Weights of a small GPT-style language model, trained from scratch on English Wikipedia.
Size: 12 layers, width 128, vocabulary 1024, 2.64M parameters.
Each number is 200 + 40 x the weight over its row's rms, rounded and kept within 0 to 999. Layers, rows and columns count from 0. The size before them is the row's rms in percent of the matrix's.

# up: layer 2 MLP up, 512x128, rms 0.0971, rows 333-385, columns 0-63
# down: layer 2 MLP down (transposed), 512x128, rms 0.0746, rows 333-384, columns 0-63
up333,099,179,173,208,252,183,202,188,231,171,169,251,177,181,187,202,183,140,186,191,141,177,136,151,189,151,223,217,223,204,145,180,202,242,232,110,142,235,167,169,105,226,202,142,116,174,180,167,253,197,232,222,169,151,205,117,195,220,141,262,253,255,176,180,152
down333,104,231,229,235,171,259,266,242,185,164,303,191,227,171,158,268,165,187,219,246,237,126,205,236,235,146,307,207,171,182,152,193,168,227,193,173,97,156,178,179,183,148,180,169,205,203,182,243,250,260,167,143,187,159,237,153,201,196,187,267,132,233,233,198,183
up334,104,187,218,205,202,312,218,203,230,153,225,240,242,216,191,237,190,213,176,136,181,209,176,154,216,153,198,253,198,152,177,205,211,197,271,204,121,230,203,177,196,230,249,188,97,147,241,168,154,219,144,137,268,225,286,242,188,198,199,217,199,152,207,189,164
down334,110,196,190,232,106,166,180,202,199,223,238,186,282,228,271,203,234,186,178,178,173,179,244,155,172,235,178,119,170,234,157,166,233,117,188,176,136,217,215,255,271,201,223,149,228,234,228,138,207,180,222,174,262,288,155,212,147,144,196,240,195,256,299,185,192
up335,110,246,199,233,178,210,234,215,205,189,176,182,249,207,191,213,263,152,204,289,197,167,216,135,175,179,196,247,265,208,238,184,213,200,208,283,160,199,200,236,182,166,211,170,75,144,218,193,217,183,169,202,216,210,289,214,239,253,134,149,246,201,191,194,162
down335,118,207,206,165,154,276,195,175,221,242,193,193,227,255,232,229,212,171,201,277,155,253,231,179,180,173,229,240,218,237,226,205,210,103,170,232,84,206,193,188,228,179,168,136,131,206,176,135,173,203,228,155,202,196,227,184,162,219,186,198,166,169,145,229,355
up336,107,239,189,180,223,180,190,252,181,147,203,251,143,160,145,270,255,112,211,200,182,220,151,109,192,178,183,206,191,175,201,190,175,168,173,227,174,228,250,255,148,163,258,137,187,252,192,225,289,203,136,243,198,153,281,185,218,248,173,177,177,247,216,178,247
down336,115,142,243,236,219,254,195,154,122,116,222,137,198,233,168,227,164,143,157,200,194,194,101,170,272,234,264,189,200,170,190,193,219,146,178,231,150,197,171,261,151,191,210,204,181,172,141,186,204,237,182,177,221,208,300,191,243,222,210,141,188,299,165,209,253
up337,093,270,144,156,182,195,191,225,238,166,160,175,217,151,164,174,205,149,158,242,252,271,222,172,199,138,219,257,272,157,138,195,205,262,197,281,245,193,197,251,196,212,176,198,191,180,160,173,225,121,206,184,173,204,161,139,219,184,195,246,216,190,217,174,178
down337,098,195,240,233,152,201,213,200,135,189,195,177,225,193,223,214,226,231,281,191,231,135,175,243,226,143,197,225,220,182,202,166,277,136,232,157,115,264,246,245,210,291,206,247,198,116,257,196,185,226,200,205,117,186,227,267,87,170,161,128,261,200,211,204,193
up338,102,225,209,224,210,208,245,190,162,256,167,182,159,213,226,173,182,169,171,208,169,146,148,185,196,192,188,248,181,191,141,173,270,162,186,195,153,212,155,159,190,171,282,208,209,146,253,147,176,192,239,198,215,188,318,276,212,195,215,247,191,236,204,189,178
down338,087,214,189,186,293,179,184,180,215,243,212,153,159,225,201,170,180,150,225,256,158,199,244,224,186,257,120,172,188,218,135,145,172,238,124,249,289,245,238,217,121,194,112,198,272,183,196,175,221,187,182,147,253,196,259,179,218,194,224,135,239,230,201,184,239
up339,111,209,245,160,214,263,213,138,143,152,195,229,127,199,259,298,153,203,222,209,171,210,164,174,165,216,200,289,282,242,249,221,189,190,165,172,153,281,172,210,126,170,232,165,160,108,199,205,305,211,185,186,183,245,250,225,216,207,204,220,159,218,213,173,241
down339,108,195,109,246,213,141,227,215,259,205,183,172,261,223,227,126,249,236,207,246,121,199,141,187,210,204,148,223,202,228,195,274,207,230,174,110,192,214,151,186,148,214,284,172,249,241,201,125,202,201,150,262,117,235,187,205,236,193,268,183,251,183,208,157,222
up340,099,198,232,129,196,230,161,249,155,170,187,240,166,178,167,168,161,204,197,145,219,193,194,139,156,181,288,246,220,246,155,137,241,169,177,181,219,263,269,205,139,152,210,116,160,214,188,215,200,208,187,178,130,137,233,144,253,224,157,187,233,243,183,116,167
down340,095,142,223,134,137,245,159,255,149,164,202,218,178,162,216,176,201,167,215,205,246,195,235,174,175,128,281,183,185,245,230,162,163,285,212,181,244,233,221,247,136,122,203,221,199,244,218,197,194,206,168,199,206,181,192,178,241,109,162,187,205,220,156,189,181
up341,104,181,228,223,172,270,189,224,102,218,190,174,241,190,198,196,190,254,200,130,220,239,190,187,195,151,178,220,267,280,257,252,242,154,212,220,148,210,204,147,180,233,277,174,252,194,157,194,261,166,134,153,203,227,143,252,246,233,183,238,242,228,251,161,187
down341,107,167,244,231,180,197,209,171,155,180,239,213,215,175,252,141,228,216,234,200,219,254,195,218,240,147,189,198,223,226,177,223,197,170,228,194,122,228,259,245,214,227,153,170,213,203,195,256,234,211,182,237,126,183,130,182,174,125,164,163,254,211,215,185,139
up342,107,189,189,225,313,251,185,211,183,206,215,241,232,210,241,180,184,180,245,148,175,190,131,167,163,196,196,240,261,158,211,164,236,254,246,211,184,217,85,234,187,143,232,161,117,208,209,251,160,158,157,191,131,188,290,216,214,241,170,201,226,175,194,203,178
down342,099,203,218,175,212,205,194,215,159,172,156,222,210,223,127,230,204,185,176,253,242,201,258,201,182,171,175,161,200,187,227,153,196,195,221,163,174,225,178,204,162,217,110,227,231,238,171,161,279,165,169,320,226,193,165,174,261,229,220,230,174,185,222,164,254
up343,100,229,120,187,181,151,183,165,217,137,191,206,125,194,259,245,177,218,185,271,174,190,157,234,216,183,259,275,186,240,165,183,216,154,258,200,213,192,116,180,125,225,208,164,146,179,287,190,259,214,265,208,187,132,178,138,232,245,156,247,268,134,210,190,203
down343,096,251,164,183,223,186,194,142,164,188,171,202,190,202,139,158,206,232,195,208,305,120,205,224,230,184,238,182,295,170,234,178,213,209,229,119,253,183,272,191,315,294,209,181,146,178,177,149,148,193,142,203,201,186,225,188,142,172,128,253,166,185,257,224,166
up344,086,299,236,54,223,215,178,156,194,172,173,202,199,275,273,237,186,254,164,187,228,251,205,227,190,204,227,242,237,163,203,161,166,154,276,188,175,241,225,137,214,159,163,133,222,229,170,164,156,276,220,146,272,226,147,171,192,222,279,181,200,154,163,212,149
down344,088,111,195,216,199,245,155,227,261,211,154,225,213,233,172,171,294,144,235,246,210,164,236,126,197,181,218,178,89,254,214,178,232,249,112,191,270,156,238,218,209,231,126,210,217,194,212,235,293,150,191,301,159,171,224,195,199,286,169,248,218,239,195,219,184
up345,107,219,183,251,244,192,164,209,275,169,176,286,165,202,186,184,239,218,197,259,132,136,157,208,137,183,214,187,158,169,186,178,192,288,161,102,139,251,191,181,130,247,192,113,196,260,166,213,242,192,226,245,226,168,234,133,240,207,150,199,229,256,202,212,163
down345,102,168,217,233,174,190,190,236,260,241,190,169,208,248,220,190,184,207,195,140,207,170,225,214,180,257,142,199,192,191,139,176,291,184,161,142,258,199,152,148,201,245,227,165,197,230,222,120,137,155,188,180,201,154,141,188,232,300,211,281,248,224,230,221,189
up346,090,199,229,183,237,224,228,240,227,163,198,230,164,286,205,248,239,159,174,178,212,212,214,183,199,178,233,218,220,192,198,200,244,180,268,262,255,180,216,227,205,125,163,209,273,195,197,173,213,195,154,163,83,175,203,164,279,194,198,202,187,193,197,137,175
down346,077,204,108,234,264,196,236,185,179,199,161,154,174,295,219,263,206,206,157,195,170,232,174,146,232,209,232,234,244,128,227,224,230,183,116,217,203,239,255,143,161,172,172,209,234,146,213,160,248,253,284,269,143,167,240,214,196,194,199,244,199,202,211,215,181
up347,092,303,153,173,161,236,191,133,166,185,180,172,227,192,200,240,167,178,246,165,216,198,160,145,163,209,267,261,274,190,182,255,209,248,258,152,167,272,155,167,221,201,188,144,133,219,268,202,188,182,169,210,150,147,152,231,196,245,192,233,256,75,190,218,178
down347,101,172,231,164,191,190,159,248,180,165,240,278,200,243,180,161,211,215,237,194,227,267,190,256,268,260,145,226,118,242,174,251,143,211,201,187,200,254,184,213,142,214,198,243,211,144,161,203,213,224,228,101,166,207,231,172,163,88,213,179,157,297,166,164,211
up348,097,205,152,240,197,261,289,242,232,178,261,247,213,190,188,185,199,211,189,193,241,222,208,183,198,168,243,275,226,214,241,251,211,253,211,156,138,260,187,134,144,239,278,182,145,255,223,172,177,210,157,136,161,210,193,226,153,220,221,138,192,201,177,232,224
down348,099,241,198,188,260,247,215,197,175,185,158,168,187,285,215,260,194,226,261,189,233,245,178,252,159,191,146,151,202,161,163,204,229,162,272,232,181,240,207,176,150,187,243,192,239,214,202,128,176,140,216,225,260,141,211,195,171,154,218,218,202,190,248,226,133
up349,088,157,199,195,203,202,184,129,242,229,179,220,217,232,128,178,253,158,235,179,203,150,190,169,126,184,248,196,217,148,223,237,249,191,138,142,188,275,194,163,141,145,230,181,201,204,160,159,184,223,161,231,150,204,204,243,256,242,153,177,248,185,200,191,243
down349,099,190,197,207,212,173,148,192,211,233,170,147,213,165,240,188,153,281,173,185,149,202,171,200,232,213,180,192,163,253,156,168,177,238,137,178,190,140,174,222,251,295,164,199,234,194,215,210,253,195,226,207,245,255,227,187,159,256,214,222,229,227,205,173,199
up350,106,192,185,235,226,231,159,170,217,172,138,251,198,149,230,184,229,295,150,240,120,217,187,176,188,167,151,195,213,267,169,216,180,113,184,255,197,220,156,167,176,220,236,132,152,262,195,146,244,194,157,146,123,168,211,230,230,194,200,236,275,243,251,206,194
down350,104,177,212,120,244,246,268,252,181,186,253,199,178,213,271,229,223,212,219,141,175,157,205,222,149,172,181,132,219,218,197,312,250,241,148,239,208,240,264,277,198,200,169,170,198,204,136,151,236,116,172,111,155,224,196,238,154,237,160,159,154,161,204,183,191
up351,103,229,153,149,248,260,205,126,185,185,167,262,236,165,149,240,183,188,171,221,189,187,177,199,175,191,215,176,185,153,243,172,183,232,251,189,181,204,189,205,191,163,227,185,155,219,225,227,206,223,170,204,145,194,208,142,199,260,260,185,139,190,250,170,290
down351,105,274,154,245,188,134,198,188,302,237,256,135,169,175,279,246,200,228,207,158,273,178,175,208,230,164,218,94,202,232,183,147,260,243,187,184,212,279,185,265,202,175,188,208,247,267,171,202,228,181,199,225,208,215,229,210,172,223,232,207,221,184,224,143,245
up352,097,193,223,136,309,244,282,231,155,217,155,153,188,268,264,249,242,219,237,164,185,167,181,146,211,168,198,203,236,202,192,247,143,194,184,235,134,162,215,200,199,240,237,195,170,176,233,204,255,198,183,228,197,205,229,214,241,204,225,182,190,240,186,209,117
down352,104,194,198,189,134,242,236,221,183,295,191,150,137,217,202,230,266,219,221,197,190,208,191,205,206,166,177,152,245,269,236,251,206,237,223,198,179,211,228,253,246,159,202,170,194,158,180,183,212,121,193,209,122,189,141,213,162,237,210,219,211,225,188,238,181
up353,108,255,122,144,244,202,231,159,121,130,127,257,159,236,193,183,136,153,180,183,225,206,204,155,192,158,210,246,264,232,204,190,216,213,214,246,187,192,210,199,213,123,213,185,172,146,206,158,332,200,200,213,180,167,185,140,190,191,236,213,227,195,219,236,218
down353,106,167,145,221,196,203,149,281,199,156,122,180,122,219,135,193,191,253,210,261,282,143,194,231,162,218,269,253,216,194,245,198,92,227,198,251,173,161,206,196,191,167,174,215,210,274,215,147,233,210,180,270,177,199,222,197,212,149,189,129,215,240,266,176,170
up354,102,215,260,219,222,183,257,232,124,255,150,250,170,213,226,229,185,184,216,221,163,226,156,185,172,122,140,267,194,244,149,255,103,281,190,266,155,192,143,167,157,203,255,197,227,160,234,231,224,172,148,144,234,170,244,151,192,239,235,179,205,225,188,159,178
down354,100,151,144,197,206,179,216,171,94,152,189,192,280,225,258,247,145,245,235,165,196,181,231,191,208,188,218,161,185,173,203,186,222,215,248,180,240,277,128,186,202,195,224,213,211,183,173,116,139,190,191,238,227,210,250,243,161,206,250,229,220,196,204,193,217
up355,107,209,189,232,245,223,203,257,166,168,201,222,195,217,139,195,152,252,253,124,158,199,216,201,192,111,253,198,206,232,136,259,181,255,270,251,151,208,183,126,195,208,260,203,92,242,219,206,196,215,123,90,237,218,252,147,213,183,225,129,237,233,241,173,203
down355,098,226,258,243,182,253,186,226,199,224,148,170,293,140,123,195,174,256,231,176,256,236,176,233,118,199,182,176,208,189,189,196,232,165,142,222,119,136,118,227,242,181,218,201,226,198,187,200,157,251,228,254,189,226,216,210,141,199,220,251,274,233,196,208,249
up356,100,261,104,141,222,271,194,204,181,113,174,204,183,200,207,236,233,183,176,194,244,203,270,175,167,208,232,268,216,174,307,267,230,210,272,163,89,242,187,167,201,209,254,137,150,235,166,239,178,162,190,158,208,178,161,273,181,221,223,184,160,229,246,189,212
down356,096,230,258,208,186,279,272,208,203,234,187,126,167,253,200,255,266,180,189,121,201,191,186,195,169,202,171,160,216,232,159,196,214,195,223,278,240,165,183,208,160,139,222,158,278,271,213,109,186,222,246,285,221,121,165,148,219,244,194,166,172,131,189,288,216
up357,096,232,155,214,175,257,113,168,115,202,264,180,164,258,184,198,184,181,106,140,156,249,139,133,214,223,241,250,204,277,214,209,164,258,288,164,162,206,141,176,211,199,257,140,198,215,179,239,199,230,204,158,190,197,193,214,216,188,259,211,168,225,228,184,118
down357,098,173,246,222,232,230,166,160,235,205,220,162,253,196,244,215,201,203,170,211,140,205,235,193,154,148,225,186,148,189,125,255,202,231,214,89,159,186,265,120,175,155,189,141,165,231,191,195,233,227,197,196,168,222,182,191,229,249,214,132,216,214,131,195,178
up358,098,190,158,125,234,222,172,181,189,186,166,151,151,197,193,205,195,211,201,248,212,242,117,215,236,105,237,237,209,160,114,230,128,215,168,240,199,176,200,210,159,203,179,204,176,229,164,212,255,212,232,179,223,170,163,150,237,238,190,219,272,297,138,197,200
down358,103,223,237,98,177,212,200,187,185,184,272,240,152,210,133,215,232,198,174,213,271,202,200,192,237,171,279,241,237,169,261,202,150,206,219,245,171,159,241,109,206,192,174,207,230,111,103,269,207,188,222,208,169,196,181,175,169,110,168,186,201,224,228,197,184
up359,090,182,179,219,215,169,214,210,161,153,179,182,177,215,206,259,170,149,200,110,284,278,204,142,166,206,204,244,170,163,235,143,202,174,264,220,208,183,229,259,221,183,211,174,246,179,204,239,214,203,185,194,100,176,174,112,223,206,230,239,230,238,222,186,169
down359,094,259,214,174,151,193,149,143,144,266,238,216,229,247,214,164,281,196,173,202,184,205,220,234,189,134,182,191,207,220,141,149,204,195,138,209,212,171,165,163,255,165,232,154,217,212,228,176,163,199,206,199,230,195,163,261,182,194,241,186,194,194,182,205,140
up360,092,236,226,158,201,228,203,214,212,215,126,214,140,157,188,201,191,220,213,240,108,185,174,144,208,215,132,192,218,211,148,164,172,204,182,198,250,194,185,213,246,225,214,167,174,215,240,164,304,202,199,201,152,126,258,141,221,276,248,253,190,236,178,131,245
down360,095,248,228,216,187,216,180,245,139,234,196,242,191,231,213,140,157,195,218,202,192,160,230,178,179,105,222,191,154,181,203,179,183,202,227,238,248,244,212,199,197,143,202,232,199,192,153,217,209,187,151,211,152,228,189,259,255,209,180,174,162,202,115,251,263
up361,105,232,144,154,190,225,316,185,140,151,207,181,230,223,211,207,177,189,178,240,183,238,193,92,204,186,259,326,238,121,216,228,230,211,215,221,152,224,189,222,171,213,245,148,174,220,212,239,201,293,209,193,198,198,219,171,194,237,221,134,218,169,221,138,203
down361,103,197,198,287,229,175,284,166,182,133,172,229,198,132,218,190,221,187,194,150,189,232,212,198,175,164,159,260,244,186,231,212,179,227,253,183,258,218,232,199,108,143,166,202,258,163,166,222,158,218,150,156,206,133,155,242,227,221,223,165,208,189,237,181,219
up362,095,183,160,107,176,192,246,188,96,263,142,120,202,200,232,212,230,197,223,311,122,190,121,91,224,248,228,280,238,209,221,176,166,199,196,120,220,217,211,187,214,215,156,154,168,145,264,224,228,278,182,176,199,191,191,243,259,248,196,179,195,165,205,193,205
down362,107,160,284,259,250,168,171,150,179,237,138,226,255,202,219,204,256,183,214,161,157,174,191,184,296,239,147,225,231,161,189,179,229,158,223,203,254,198,189,255,254,226,153,157,236,176,173,265,215,223,202,171,186,192,122,184,183,283,228,101,189,238,250,297,191
up363,102,206,242,225,187,167,145,257,216,246,157,140,174,231,264,243,224,129,161,170,229,232,151,181,136,192,212,224,235,188,208,209,189,256,202,251,197,192,216,207,205,160,200,200,247,190,176,224,235,190,164,180,205,203,233,144,305,227,193,220,305,248,211,142,150
down363,099,238,169,179,153,166,185,207,261,132,275,188,178,188,203,227,233,292,201,162,214,187,226,203,149,252,214,163,197,233,143,206,117,145,247,152,246,194,175,248,211,85,175,205,201,151,193,207,156,257,194,169,221,217,145,196,243,232,187,167,215,207,129,204,232
up364,100,279,184,114,221,259,155,239,152,200,189,250,177,228,203,295,215,200,115,217,189,255,232,171,169,159,239,273,215,279,179,205,253,211,206,238,231,209,233,156,222,163,196,192,186,178,208,224,196,184,168,178,153,203,206,227,208,206,226,205,160,150,206,201,183
down364,101,197,254,155,142,189,157,233,198,244,146,219,152,157,171,222,154,218,232,130,236,175,174,251,129,229,186,230,204,153,193,213,141,239,227,129,214,196,208,183,216,133,169,185,285,227,196,239,222,276,182,222,240,208,229,166,151,277,221,206,203,182,236,288,219
up365,099,186,147,251,232,185,192,274,195,93,162,237,261,281,182,244,162,221,178,295,143,213,171,216,180,107,194,242,216,206,212,240,141,230,192,216,181,176,221,145,174,182,239,198,188,207,198,155,216,192,191,245,226,217,156,223,229,214,201,186,210,124,148,192,185
down365,087,153,185,238,155,132,217,180,167,221,106,159,219,107,168,210,126,224,166,152,152,197,238,274,288,232,194,253,152,140,193,244,168,274,204,185,302,193,220,240,227,219,203,165,151,207,184,215,195,241,238,223,236,179,234,184,157,196,235,170,174,260,269,218,182
up366,102,235,178,249,212,201,190,246,234,193,216,271,195,227,134,190,226,206,268,171,103,175,204,89,191,205,230,201,218,243,197,261,149,235,167,196,146,216,177,186,202,211,293,144,116,233,214,209,225,174,153,222,195,190,230,253,225,196,140,173,183,179,197,186,233
down366,102,222,185,218,188,278,163,286,244,198,204,174,230,198,213,104,219,252,203,221,226,241,312,229,185,173,123,202,166,163,163,194,199,181,178,193,193,207,174,204,191,135,241,209,156,209,204,172,159,198,215,270,117,227,173,185,142,217,215,140,157,147,200,224,289
up367,098,224,131,124,286,239,102,158,250,152,210,223,202,214,169,213,237,220,190,149,228,182,212,154,177,215,202,235,180,193,242,255,250,167,260,158,154,202,132,172,227,127,259,211,150,236,232,169,272,227,120,227,203,228,195,171,209,209,183,199,214,172,198,250,209
down367,106,163,202,135,276,223,207,179,106,206,185,143,171,210,203,199,138,213,201,250,180,189,200,245,163,128,232,236,213,216,122,185,247,131,206,214,210,175,124,237,166,178,232,217,186,170,211,170,248,234,189,196,234,252,191,153,228,203,173,149,205,161,212,235,199
up368,101,156,188,192,240,118,275,248,205,250,135,166,183,179,215,158,219,172,268,256,124,231,137,178,160,195,212,185,223,148,160,181,195,150,215,187,195,212,198,245,213,212,189,199,191,224,213,195,230,190,189,255,186,227,167,212,217,204,154,211,245,172,234,214,99
down368,104,218,153,214,217,151,145,187,159,144,210,279,198,220,219,184,208,209,214,170,198,231,280,153,209,151,273,269,200,192,227,202,175,220,182,163,164,180,156,170,275,204,225,199,252,187,163,251,142,196,227,186,176,214,210,197,169,169,179,195,238,241,199,249,191
up369,111,149,181,246,271,275,182,186,192,123,187,186,213,167,220,168,181,250,272,188,191,253,178,186,195,205,187,221,228,222,226,213,218,165,190,191,143,209,175,185,203,194,294,129,166,180,217,224,266,266,169,156,142,180,233,174,189,233,240,198,140,223,168,180,251
down369,107,245,248,177,200,139,188,311,179,144,185,214,220,245,156,126,262,191,205,225,169,195,207,214,233,268,189,260,165,171,195,136,199,278,298,222,158,180,174,153,225,218,166,301,233,156,237,150,199,150,170,211,188,220,219,198,222,118,185,87,190,196,125,152,230
up370,100,199,111,223,217,179,228,232,238,214,150,186,133,239,180,226,190,159,202,208,176,113,128,236,187,188,203,227,199,237,153,158,165,231,245,310,154,304,184,229,137,172,227,202,213,266,207,189,222,201,191,191,223,141,261,168,236,251,186,222,242,268,186,197,197
down370,102,212,217,193,176,166,149,192,160,195,169,208,234,198,131,243,172,276,182,153,191,170,237,175,243,251,245,187,153,175,243,186,224,198,145,153,196,190,160,264,239,260,209,227,226,174,242,164,146,218,276,156,218,243,229,219,189,141,279,193,183,276,162,189,151
up371,102,226,217,174,196,193,174,122,235,184,180,202,188,210,264,250,195,226,176,189,201,207,174,187,167,211,210,228,291,170,116,248,173,267,225,134,159,262,188,270,179,246,273,166,167,131,148,176,202,291,220,161,222,162,216,191,169,237,163,305,211,165,193,149,173
down371,096,239,131,227,213,194,230,190,227,223,192,168,225,166,164,217,138,248,122,283,222,204,252,160,171,237,196,194,219,239,251,122,213,171,162,187,159,171,225,168,190,164,183,145,248,221,205,261,226,181,234,219,136,185,215,183,250,246,183,194,177,116,198,228,199
up372,086,149,215,216,236,191,211,286,219,146,189,208,118,236,181,166,200,119,221,229,197,240,182,214,208,189,146,252,210,230,229,132,223,220,201,240,265,193,258,224,229,204,196,153,207,196,215,208,229,157,201,172,190,186,291,159,270,226,192,227,228,227,206,209,163
down372,092,218,192,147,135,216,169,172,153,235,187,233,168,245,211,209,238,191,189,162,149,296,245,179,263,273,183,211,206,208,170,212,289,281,116,137,157,181,154,212,292,222,256,194,187,187,229,156,162,266,256,193,250,278,175,178,145,99,195,224,205,185,171,204,224
up373,091,197,191,229,282,213,213,183,163,165,139,244,136,178,231,207,242,205,197,244,200,221,76,146,196,216,149,216,204,257,223,146,190,167,246,127,178,180,156,143,149,165,243,176,94,266,247,226,262,234,154,249,123,170,201,194,267,261,146,196,217,176,184,180,224
down373,091,207,195,221,250,222,233,233,180,249,181,196,221,223,214,218,228,212,160,257,233,223,129,192,199,171,114,237,207,231,268,164,184,162,230,211,178,178,169,216,157,145,224,120,179,232,221,244,243,182,161,211,127,122,249,208,241,277,181,193,259,146,240,181,173
up374,082,166,211,246,214,148,315,227,168,174,218,218,203,206,225,189,179,141,318,226,185,238,166,194,237,188,189,259,215,158,102,181,139,194,117,238,172,145,246,222,249,190,221,194,206,197,241,232,219,231,199,184,199,181,195,131,193,186,211,213,189,219,232,153,226
down374,075,263,204,177,236,248,136,171,220,229,114,119,156,171,258,227,188,238,123,175,220,174,227,136,191,158,161,148,120,266,254,242,209,171,282,212,247,205,158,155,207,186,237,228,203,197,152,228,244,204,191,213,164,236,204,243,183,264,242,207,199,230,229,256,208
up375,098,201,172,257,193,269,178,208,170,189,182,237,173,221,228,229,199,221,181,170,226,326,200,146,221,111,201,253,197,220,202,148,219,200,216,199,202,167,277,260,209,212,230,146,183,245,188,192,244,173,151,130,131,166,265,146,249,229,259,185,234,219,180,167,153
down375,098,208,249,181,196,219,194,193,158,309,169,219,156,200,218,143,248,211,203,183,168,160,214,182,170,156,198,224,147,240,107,188,261,184,127,185,177,201,173,145,205,188,153,156,220,237,185,206,170,184,167,146,141,251,174,215,152,173,244,111,206,175,138,225,211
up376,114,144,218,185,226,171,221,178,216,219,178,125,202,177,212,209,177,203,238,204,152,225,186,203,119,176,234,236,256,196,179,204,136,207,235,191,162,190,105,269,144,143,181,205,210,177,161,188,199,216,138,245,242,241,273,157,251,210,187,223,190,257,174,191,192
down376,114,207,227,203,146,298,255,222,221,215,175,218,240,200,117,194,233,204,225,288,158,178,225,252,123,161,223,227,163,297,190,248,199,228,208,157,99,181,224,156,79,169,193,260,189,161,208,108,234,182,228,179,185,260,142,122,241,124,199,193,210,218,167,212,174
up377,099,196,239,191,171,204,225,196,181,229,98,118,169,203,261,215,186,236,205,258,197,214,148,204,191,225,130,228,227,206,239,71,203,200,274,225,155,217,200,237,209,199,254,156,163,135,210,211,213,168,150,161,133,166,266,170,242,227,239,157,203,263,229,156,156
down377,099,173,153,205,181,193,95,220,171,210,216,139,168,179,192,193,244,208,216,219,182,215,141,185,222,286,147,216,183,167,290,191,235,151,263,225,256,255,149,197,214,225,197,196,204,243,221,116,176,226,193,211,216,212,197,252,170,205,216,151,192,304,184,263,103
up378,101,148,221,157,208,130,246,200,215,188,208,196,189,193,253,257,195,283,181,277,211,188,167,194,153,125,195,285,175,153,164,176,158,237,269,260,207,254,133,269,200,202,242,150,167,286,140,149,211,194,222,152,228,221,188,216,192,211,229,186,193,177,209,187,148
down378,101,200,266,205,157,191,194,228,235,121,233,190,264,227,212,221,225,169,235,174,236,207,138,240,143,181,265,218,122,211,183,196,184,152,183,196,177,273,274,147,207,191,150,215,293,211,274,195,130,172,130,208,245,147,239,177,199,182,188,221,204,226,184,195,129
up379,104,231,135,222,218,235,185,253,231,175,162,226,146,169,132,190,286,156,211,253,197,170,172,185,186,177,191,198,214,160,229,228,128,224,184,211,214,185,222,215,167,165,239,161,195,186,162,180,329,188,122,199,203,171,211,160,229,255,109,166,290,232,261,181,251
down379,104,196,207,160,155,232,157,211,200,238,134,218,185,208,226,143,215,254,245,221,136,204,186,222,172,214,148,133,222,265,157,210,199,140,181,177,173,158,147,232,287,192,186,147,169,236,218,146,176,166,177,182,227,201,223,220,226,226,203,183,139,160,145,232,295
up380,099,142,207,279,227,215,196,305,183,185,211,155,233,301,254,221,173,218,166,148,154,244,214,180,187,206,187,215,175,322,182,280,170,222,242,182,144,227,211,210,185,188,258,103,185,233,216,272,183,263,162,172,175,174,206,236,253,212,195,160,189,249,213,157,123
down380,092,166,213,252,196,205,102,252,239,257,186,209,224,196,159,206,219,181,173,237,230,200,228,226,266,172,203,218,145,205,190,198,131,172,157,163,122,251,253,170,162,118,266,193,135,225,181,163,209,214,192,253,160,149,219,196,162,292,143,168,169,239,205,223,195
up381,114,237,114,164,209,177,209,131,199,202,131,176,154,167,194,176,228,185,215,213,150,191,157,120,185,228,190,245,179,194,179,222,210,230,215,181,200,262,138,295,199,130,264,164,194,160,237,231,288,243,194,170,196,155,219,156,194,259,194,248,215,200,245,215,278
down381,112,310,178,227,205,175,206,198,157,204,215,164,212,252,185,203,241,192,202,164,184,218,208,219,246,221,122,132,146,202,175,196,273,232,153,187,221,220,191,177,242,210,211,217,181,185,100,173,187,257,202,151,130,228,162,161,182,126,222,131,184,134,217,170,184
up382,092,279,129,243,261,177,186,149,187,171,177,191,202,206,144,113,136,222,257,234,107,211,122,201,204,222,221,223,248,189,248,249,197,220,241,196,159,205,148,228,205,232,260,166,167,139,260,222,153,223,159,204,216,195,206,242,172,193,179,321,200,230,238,204,199
down382,092,223,313,194,160,199,186,215,186,173,216,203,168,177,232,172,110,243,266,156,196,268,219,185,184,166,150,227,254,200,177,155,176,217,176,163,221,271,279,259,201,172,130,225,154,256,185,205,211,214,182,178,201,139,210,250,206,170,188,160,225,166,126,113,230
up383,097,205,201,233,245,151,214,258,241,125,194,212,264,226,228,337,211,257,141,217,203,183,210,138,192,154,239,219,152,148,244,257,211,203,295,231,144,150,156,218,198,219,283,164,200,131,246,181,189,147,188,146,249,241,217,194,215,204,182,203,224,122,289,226,141
down383,101,244,244,234,168,237,218,152,212,203,234,197,235,161,237,127,184,192,224,202,195,248,263,183,288,225,201,117,206,233,209,198,217,151,194,275,187,194,171,298,258,181,183,195,171,191,164,131,183,212,258,163,174,189,162,274,229,195,252,266,132,221,211,190,208
up384,110,225,156,186,240,234,181,241,243,259,167,154,197,169,214,104,219,196,233,199,203,260,145,132,235,163,221,212,227,164,222,141,264,140,180,228,151,197,186,231,217,268,189,156,172,151,208,210,206,213,86,111,227,189,233,174,214,257,178,174,239,180,232,145,259
down384,118,156,222,193,164,127,172,225,248,276,249,188,210,145,161,123,194,175,237,228,153,250,262,229,190,141,185,168,156,215,168,135,201,183,220,183,199,163,295,181,187,195,213,165,192,190,277,143,197,239,150,206,243,247,232,214,269,124,195,203,217,177,281,176,126
up385,091,108,157,202,188,185,129,261,243,174,184,156,139,206,132,204,238,179,224,191,228,143,205,227,185,163,187,243,204,219,182,238,177,161,280,152,221,185,255,163,185,109,221,164,225,294,196,233,287,227,138,188,146,214,185,97,244,241,217,146,232,221,257,191,233